Part of a small language model's weights: LayerNorm after each residual sum.
Each number is 200 + 20 x the weight over its row's rms, rounded and kept within 0 to 999. Layers, rows and columns count from 0. The size before them is the row's rms in percent of the matrix's.

# layer 7 MLP up, 384x96, rms 0.0825, rows 22-38, columns 0-95
111,214,182,215,197,239,206,182,171,212,168,213,226,188,219,206,208,205,183,203,198,243,213,184,220,219,223,214,166,183,194,178,177,218,189,205,180,228,194,200,180,189,218,179,209,173,225,218,207,155,143,184,227,207,192,203,217,212,248,155,212,228,194,191,203,195,222,208,178,206,209,191,221,176,190,172,228,178,205,179,210,195,187,205,191,183,225,210,196,185,179,217,180,185,185,215,183
101,234,173,216,201,221,206,177,197,227,193,204,218,184,208,199,187,206,204,185,165,213,218,182,205,180,209,211,201,208,191,201,203,211,184,183,243,198,236,213,174,241,181,208,208,197,244,188,186,202,180,237,202,187,204,185,197,200,157,214,158,192,211,207,189,214,197,200,176,184,179,222,172,180,207,191,240,198,189,200,171,210,203,210,165,231,206,193,203,204,167,231,164,214,206,228,150
101,199,222,219,189,197,201,169,187,207,224,180,194,180,236,252,203,198,198,179,173,217,187,215,194,223,212,193,185,236,221,199,176,228,189,192,175,176,225,225,196,183,209,228,167,201,228,181,186,182,193,190,223,217,223,196,208,159,214,175,198,185,224,156,208,207,213,193,210,228,212,192,191,212,196,213,209,198,186,222,206,216,203,151,164,205,239,202,199,196,209,250,178,191,193,221,200
099,181,218,237,203,187,213,209,177,177,191,200,179,185,183,173,182,207,186,191,184,235,175,194,226,223,207,193,224,179,201,200,198,185,178,218,206,211,181,199,227,155,192,192,214,161,216,203,241,167,234,186,215,198,190,220,188,175,195,228,191,221,237,216,165,231,225,178,201,185,217,250,189,203,201,213,191,198,210,208,217,164,207,213,202,204,189,198,207,225,197,187,218,203,237,235,178
116,180,195,244,203,204,219,211,162,217,197,225,176,203,191,209,202,160,187,208,204,226,220,201,212,191,213,186,228,207,188,240,194,224,203,222,194,222,203,193,220,189,236,194,204,202,140,188,167,192,193,201,200,162,186,183,206,186,206,201,238,198,168,232,190,188,218,189,172,186,196,193,183,161,223,229,196,182,189,208,189,170,179,204,213,232,189,209,220,213,201,179,236,193,191,181,166
119,197,227,212,222,235,194,219,232,179,193,229,182,192,177,202,240,195,171,217,188,213,247,180,204,204,157,219,171,164,200,163,226,161,159,193,216,219,221,194,214,196,207,193,211,186,178,199,156,203,219,213,208,194,196,182,218,176,207,203,197,202,199,198,180,215,180,190,193,223,197,206,196,179,212,222,201,208,202,232,186,177,206,238,239,199,176,185,193,226,199,195,221,185,175,182,205
106,205,219,204,209,199,200,228,202,233,219,193,172,164,204,206,160,180,205,227,155,215,215,203,187,191,198,189,165,200,196,193,210,201,162,208,203,199,193,184,167,171,227,189,209,187,209,204,178,232,218,193,224,185,197,185,212,215,195,194,229,186,193,209,191,192,199,220,215,256,223,222,208,222,206,191,214,212,209,224,176,183,201,213,186,139,232,206,220,152,204,173,196,194,178,187,192
105,224,217,241,206,191,164,182,202,198,187,211,199,173,172,156,176,202,200,208,190,173,218,160,230,208,205,193,204,188,266,205,212,210,218,196,197,211,232,198,165,202,223,202,172,214,184,222,209,191,227,207,194,197,209,192,176,199,191,192,203,195,203,158,171,196,179,196,188,188,245,227,203,217,194,210,161,196,203,191,232,177,166,227,192,231,195,196,198,190,194,197,198,225,179,206,180
105,184,176,190,207,229,181,221,188,189,189,191,243,195,215,209,185,212,200,205,216,197,221,181,172,198,223,182,234,206,222,198,201,178,161,196,240,208,175,194,224,171,190,223,219,199,206,194,190,160,204,196,202,208,238,139,190,149,211,155,213,224,174,182,198,210,184,190,179,203,220,184,198,187,196,187,213,185,200,172,187,205,205,210,223,185,240,200,181,207,186,192,225,221,220,201,189
091,209,212,197,190,191,216,196,208,215,175,165,183,191,215,215,209,210,235,222,194,182,219,192,193,196,197,215,207,195,165,236,190,169,215,202,194,242,194,230,219,199,189,181,227,233,185,178,183,221,180,152,227,236,169,226,199,185,207,210,191,208,173,191,226,176,199,189,192,204,170,197,213,175,194,199,208,180,191,140,225,215,155,187,204,204,218,203,216,207,186,183,225,190,191,198,228
113,183,173,229,206,230,233,154,175,209,211,204,204,172,193,217,220,155,219,225,191,198,198,227,199,178,151,192,204,190,173,206,209,209,184,193,184,199,205,215,166,229,198,196,185,198,184,258,197,232,216,195,176,228,190,229,190,183,222,217,206,206,228,221,168,206,197,208,201,205,218,208,189,159,172,191,210,194,210,209,203,209,187,208,204,174,210,230,192,166,207,219,187,197,178,193,178
085,180,188,204,193,191,232,194,165,202,204,199,197,178,189,175,176,205,210,162,148,199,216,214,208,166,214,205,200,202,200,175,206,174,191,205,154,235,211,220,215,184,195,200,220,223,212,201,237,220,210,190,202,188,188,232,174,190,202,177,226,214,194,196,206,205,166,213,206,235,154,184,259,192,177,205,200,207,174,202,203,199,178,191,204,203,173,202,179,216,162,192,210,214,212,196,170
112,206,205,201,187,200,219,204,238,220,207,166,196,194,193,220,186,199,198,202,162,193,212,162,214,179,165,236,187,205,235,206,198,175,187,174,187,177,180,233,214,211,255,214,176,187,202,206,205,181,220,152,172,173,194,224,188,183,200,182,177,215,216,184,228,213,194,214,193,213,216,165,207,185,185,192,218,230,185,177,199,205,211,225,202,215,191,190,184,190,219,230,206,185,208,154,219
093,211,194,194,220,209,183,192,217,205,209,182,198,197,163,207,194,221,196,177,204,218,196,211,212,187,235,228,202,228,174,239,211,212,166,201,238,157,188,218,205,195,184,201,198,245,208,234,183,234,194,221,216,161,205,178,204,221,209,163,215,204,234,181,193,194,191,193,225,181,182,236,211,200,229,181,190,213,204,185,189,150,188,175,173,208,182,210,187,209,172,190,189,203,225,227,202
099,207,211,193,183,192,230,196,208,166,223,187,238,182,210,180,176,194,228,206,202,221,231,233,229,195,187,193,235,184,155,197,227,184,188,187,173,145,212,207,225,204,195,198,224,228,185,210,202,193,202,214,210,176,177,176,184,216,212,154,189,211,164,210,214,214,185,205,190,227,194,242,252,204,213,193,214,205,195,197,206,175,203,191,200,202,192,193,185,215,194,223,180,231,183,186,196
108,191,169,206,192,227,219,212,173,210,218,188,176,199,226,192,192,166,234,219,235,216,241,197,194,195,213,188,156,184,201,184,219,172,188,194,212,194,199,199,183,186,196,176,200,196,214,157,203,174,203,215,200,207,205,200,157,164,211,205,208,199,200,209,211,228,159,237,186,202,214,172,225,224,208,195,222,196,213,219,172,202,206,185,230,192,207,193,214,199,211,182,255,191,187,182,244
108,211,179,217,229,182,216,223,196,185,177,173,215,218,177,185,192,178,208,218,202,206,176,176,237,214,186,219,156,199,178,157,195,204,184,193,192,192,242,157,202,189,189,183,215,208,204,202,190,256,200,184,207,217,227,216,179,172,213,180,196,194,205,201,191,212,241,212,209,199,191,189,155,209,192,203,240,217,225,189,186,165,227,202,192,177,193,191,198,209,240,200,182,214,204,215,209
# layer 7 MLP down (transposed), 384x96, rms 0.0593, rows 22-38, columns 0-95
105,207,194,189,226,183,176,205,217,163,171,211,220,218,185,229,165,233,196,209,224,190,217,197,170,193,170,170,215,195,218,220,176,186,178,183,192,213,213,240,201,173,174,196,178,232,208,230,180,202,199,220,218,178,207,186,201,212,204,215,184,239,210,197,213,180,182,214,185,180,240,223,201,191,185,179,181,230,235,175,216,150,193,217,217,201,197,196,200,172,188,196,199,227,201,223,215
097,204,191,202,166,201,219,211,251,224,210,236,213,192,190,229,196,211,199,186,209,200,213,208,237,182,202,175,231,192,186,181,189,179,203,200,205,219,204,206,240,182,195,204,206,209,205,208,202,180,192,183,223,177,218,192,185,220,210,162,171,221,199,199,215,223,173,209,234,214,202,170,184,206,170,161,167,206,220,209,173,168,234,170,189,214,192,220,165,168,213,181,226,189,174,218,210
116,187,211,219,199,212,180,224,201,225,177,226,192,225,176,178,207,226,198,229,165,199,212,194,196,155,171,234,192,195,204,153,174,216,187,198,201,214,202,225,190,171,219,221,195,168,209,230,201,199,186,188,163,240,233,225,223,205,201,184,212,216,191,212,205,185,178,210,199,208,194,190,216,197,214,165,236,177,198,193,177,202,200,212,199,199,174,154,216,201,204,194,184,188,243,210,227
110,218,196,178,181,206,167,188,213,223,197,223,174,176,194,203,221,186,175,167,220,165,186,203,217,198,196,188,234,206,226,210,254,172,199,186,251,207,224,192,171,219,177,235,162,215,194,220,197,181,194,219,194,195,225,214,215,186,212,203,206,197,203,192,194,203,223,175,205,213,187,187,182,166,177,170,195,211,249,202,220,233,195,196,194,215,182,200,219,181,213,192,198,198,214,195,158
103,198,226,203,228,205,157,224,203,180,198,192,234,222,160,218,205,235,182,193,209,176,167,203,167,227,181,216,192,203,188,199,171,213,187,223,197,184,166,202,221,215,167,197,189,180,216,226,191,185,204,186,183,212,242,225,171,222,158,221,224,191,188,183,238,205,219,198,216,198,210,194,220,227,176,205,181,241,222,203,190,180,178,193,187,183,209,175,198,176,196,215,216,204,214,206,209
126,206,212,188,173,173,165,253,183,176,163,172,192,213,201,184,173,205,229,183,217,215,212,236,197,201,213,220,211,239,202,193,185,247,220,242,187,229,166,186,181,208,189,198,196,196,186,210,188,209,218,183,175,169,207,216,216,198,193,200,228,199,183,211,230,197,188,186,163,175,216,191,209,212,195,177,214,221,198,176,202,211,197,223,197,204,177,173,182,204,230,195,202,193,238,216,180
102,208,168,208,197,218,168,191,203,189,215,201,224,205,198,174,163,197,235,196,191,248,168,185,194,199,172,205,212,236,213,210,226,225,185,196,196,165,167,168,186,193,208,190,197,182,227,176,199,198,159,227,180,192,187,208,242,201,191,204,201,197,235,198,209,194,205,248,214,222,212,234,230,206,203,188,212,182,178,215,167,238,209,174,198,183,210,199,209,223,205,197,181,215,190,207,220
118,197,206,174,193,241,190,176,178,222,216,190,214,188,215,213,221,213,184,207,205,223,161,231,216,199,237,183,172,207,191,204,198,189,227,200,201,149,177,191,199,188,205,222,211,229,177,182,156,203,180,215,181,190,227,221,225,213,220,197,219,188,184,214,176,217,181,184,216,170,146,210,184,218,202,175,211,207,216,171,191,187,218,196,235,223,186,208,195,184,195,203,233,180,207,221,219
099,202,221,206,200,183,189,191,215,164,222,206,211,231,229,229,229,163,228,204,225,185,174,225,203,180,206,196,188,172,207,211,159,221,229,156,175,170,227,194,168,212,197,223,203,214,216,177,179,156,194,193,186,211,201,204,185,170,208,210,196,160,236,194,202,201,209,209,182,212,178,174,211,209,231,191,242,192,171,188,226,195,202,214,195,204,207,221,230,188,217,192,191,198,194,200,220
100,213,220,182,182,167,245,178,209,209,177,175,201,191,174,198,173,216,175,240,210,192,164,215,176,223,207,181,201,190,221,216,206,182,201,214,228,208,190,201,219,233,200,201,192,189,202,200,201,210,187,221,201,178,217,165,221,166,187,244,205,189,186,172,208,230,228,233,203,207,217,208,183,201,213,204,188,214,239,186,163,180,246,204,205,169,208,176,210,211,178,185,206,186,215,182,219
108,227,206,208,193,218,192,228,205,185,219,201,177,211,171,151,169,232,194,185,195,201,204,207,201,191,194,214,178,195,198,212,166,189,199,206,223,184,207,174,186,204,215,207,214,221,226,225,215,192,180,187,181,257,187,139,203,212,215,196,177,217,210,240,171,236,180,233,159,178,191,229,223,194,223,210,194,185,198,176,194,194,186,201,188,186,205,208,230,185,206,212,227,205,202,193,177
081,189,203,192,199,195,181,209,225,234,171,176,174,228,213,220,176,169,217,182,194,225,205,144,219,207,182,200,215,198,208,199,234,192,196,214,202,191,170,219,203,186,209,224,198,147,217,203,221,201,226,205,206,179,232,196,216,211,217,194,193,199,229,188,182,182,154,205,192,217,203,211,223,175,165,180,167,188,207,215,228,225,213,216,225,173,211,211,165,218,190,178,188,232,189,207,199
099,204,230,237,202,208,165,219,196,198,198,200,191,207,196,168,210,206,169,203,232,232,184,182,195,156,197,195,206,193,214,209,193,186,200,174,178,238,197,222,218,207,187,227,206,213,197,216,202,184,174,236,205,200,230,161,192,236,204,223,210,215,186,219,190,200,167,226,189,190,210,230,192,192,220,170,190,198,165,232,195,157,201,175,200,198,166,227,168,172,203,182,191,207,190,222,221
109,193,191,156,224,180,240,210,229,193,200,193,175,185,218,229,189,198,229,154,178,188,229,180,170,212,183,222,209,230,194,192,184,209,233,241,179,212,201,228,199,205,211,180,246,164,185,217,202,207,207,189,177,179,171,204,194,205,155,210,211,171,200,205,182,235,203,175,192,199,197,211,196,190,176,215,204,207,204,212,209,231,201,191,221,200,212,211,200,183,201,209,173,166,222,205,184
095,187,166,228,191,232,162,187,195,216,248,183,182,215,205,174,194,169,178,200,189,193,203,173,203,175,192,197,205,204,192,216,205,226,243,217,235,171,197,219,208,191,214,202,209,173,237,195,181,204,191,226,223,192,187,179,216,194,202,230,199,163,172,192,187,201,195,228,226,222,165,225,239,177,216,185,206,200,202,204,188,184,215,205,204,206,166,190,213,238,179,176,197,192,193,174,215
099,214,214,186,189,216,201,195,216,182,244,178,174,180,228,223,210,143,241,180,195,202,199,192,183,196,208,229,227,222,197,178,204,188,191,193,192,178,195,172,231,193,178,215,208,194,187,200,225,173,176,238,190,202,206,220,184,213,197,180,218,182,181,221,187,203,239,205,226,197,206,207,189,191,207,211,175,235,204,222,207,225,210,205,216,151,182,171,200,211,182,206,256,182,190,194,204
104,183,221,204,203,202,203,214,194,172,197,198,196,197,190,193,201,184,212,213,160,206,189,212,225,187,195,217,186,233,214,170,174,213,169,161,214,203,174,208,187,210,192,239,206,176,204,198,199,207,234,213,201,197,229,201,189,192,160,249,213,243,186,237,198,183,213,194,146,221,187,233,196,216,166,210,203,179,198,198,227,179,206,243,191,168,184,162,187,219,209,200,213,195,209,203,202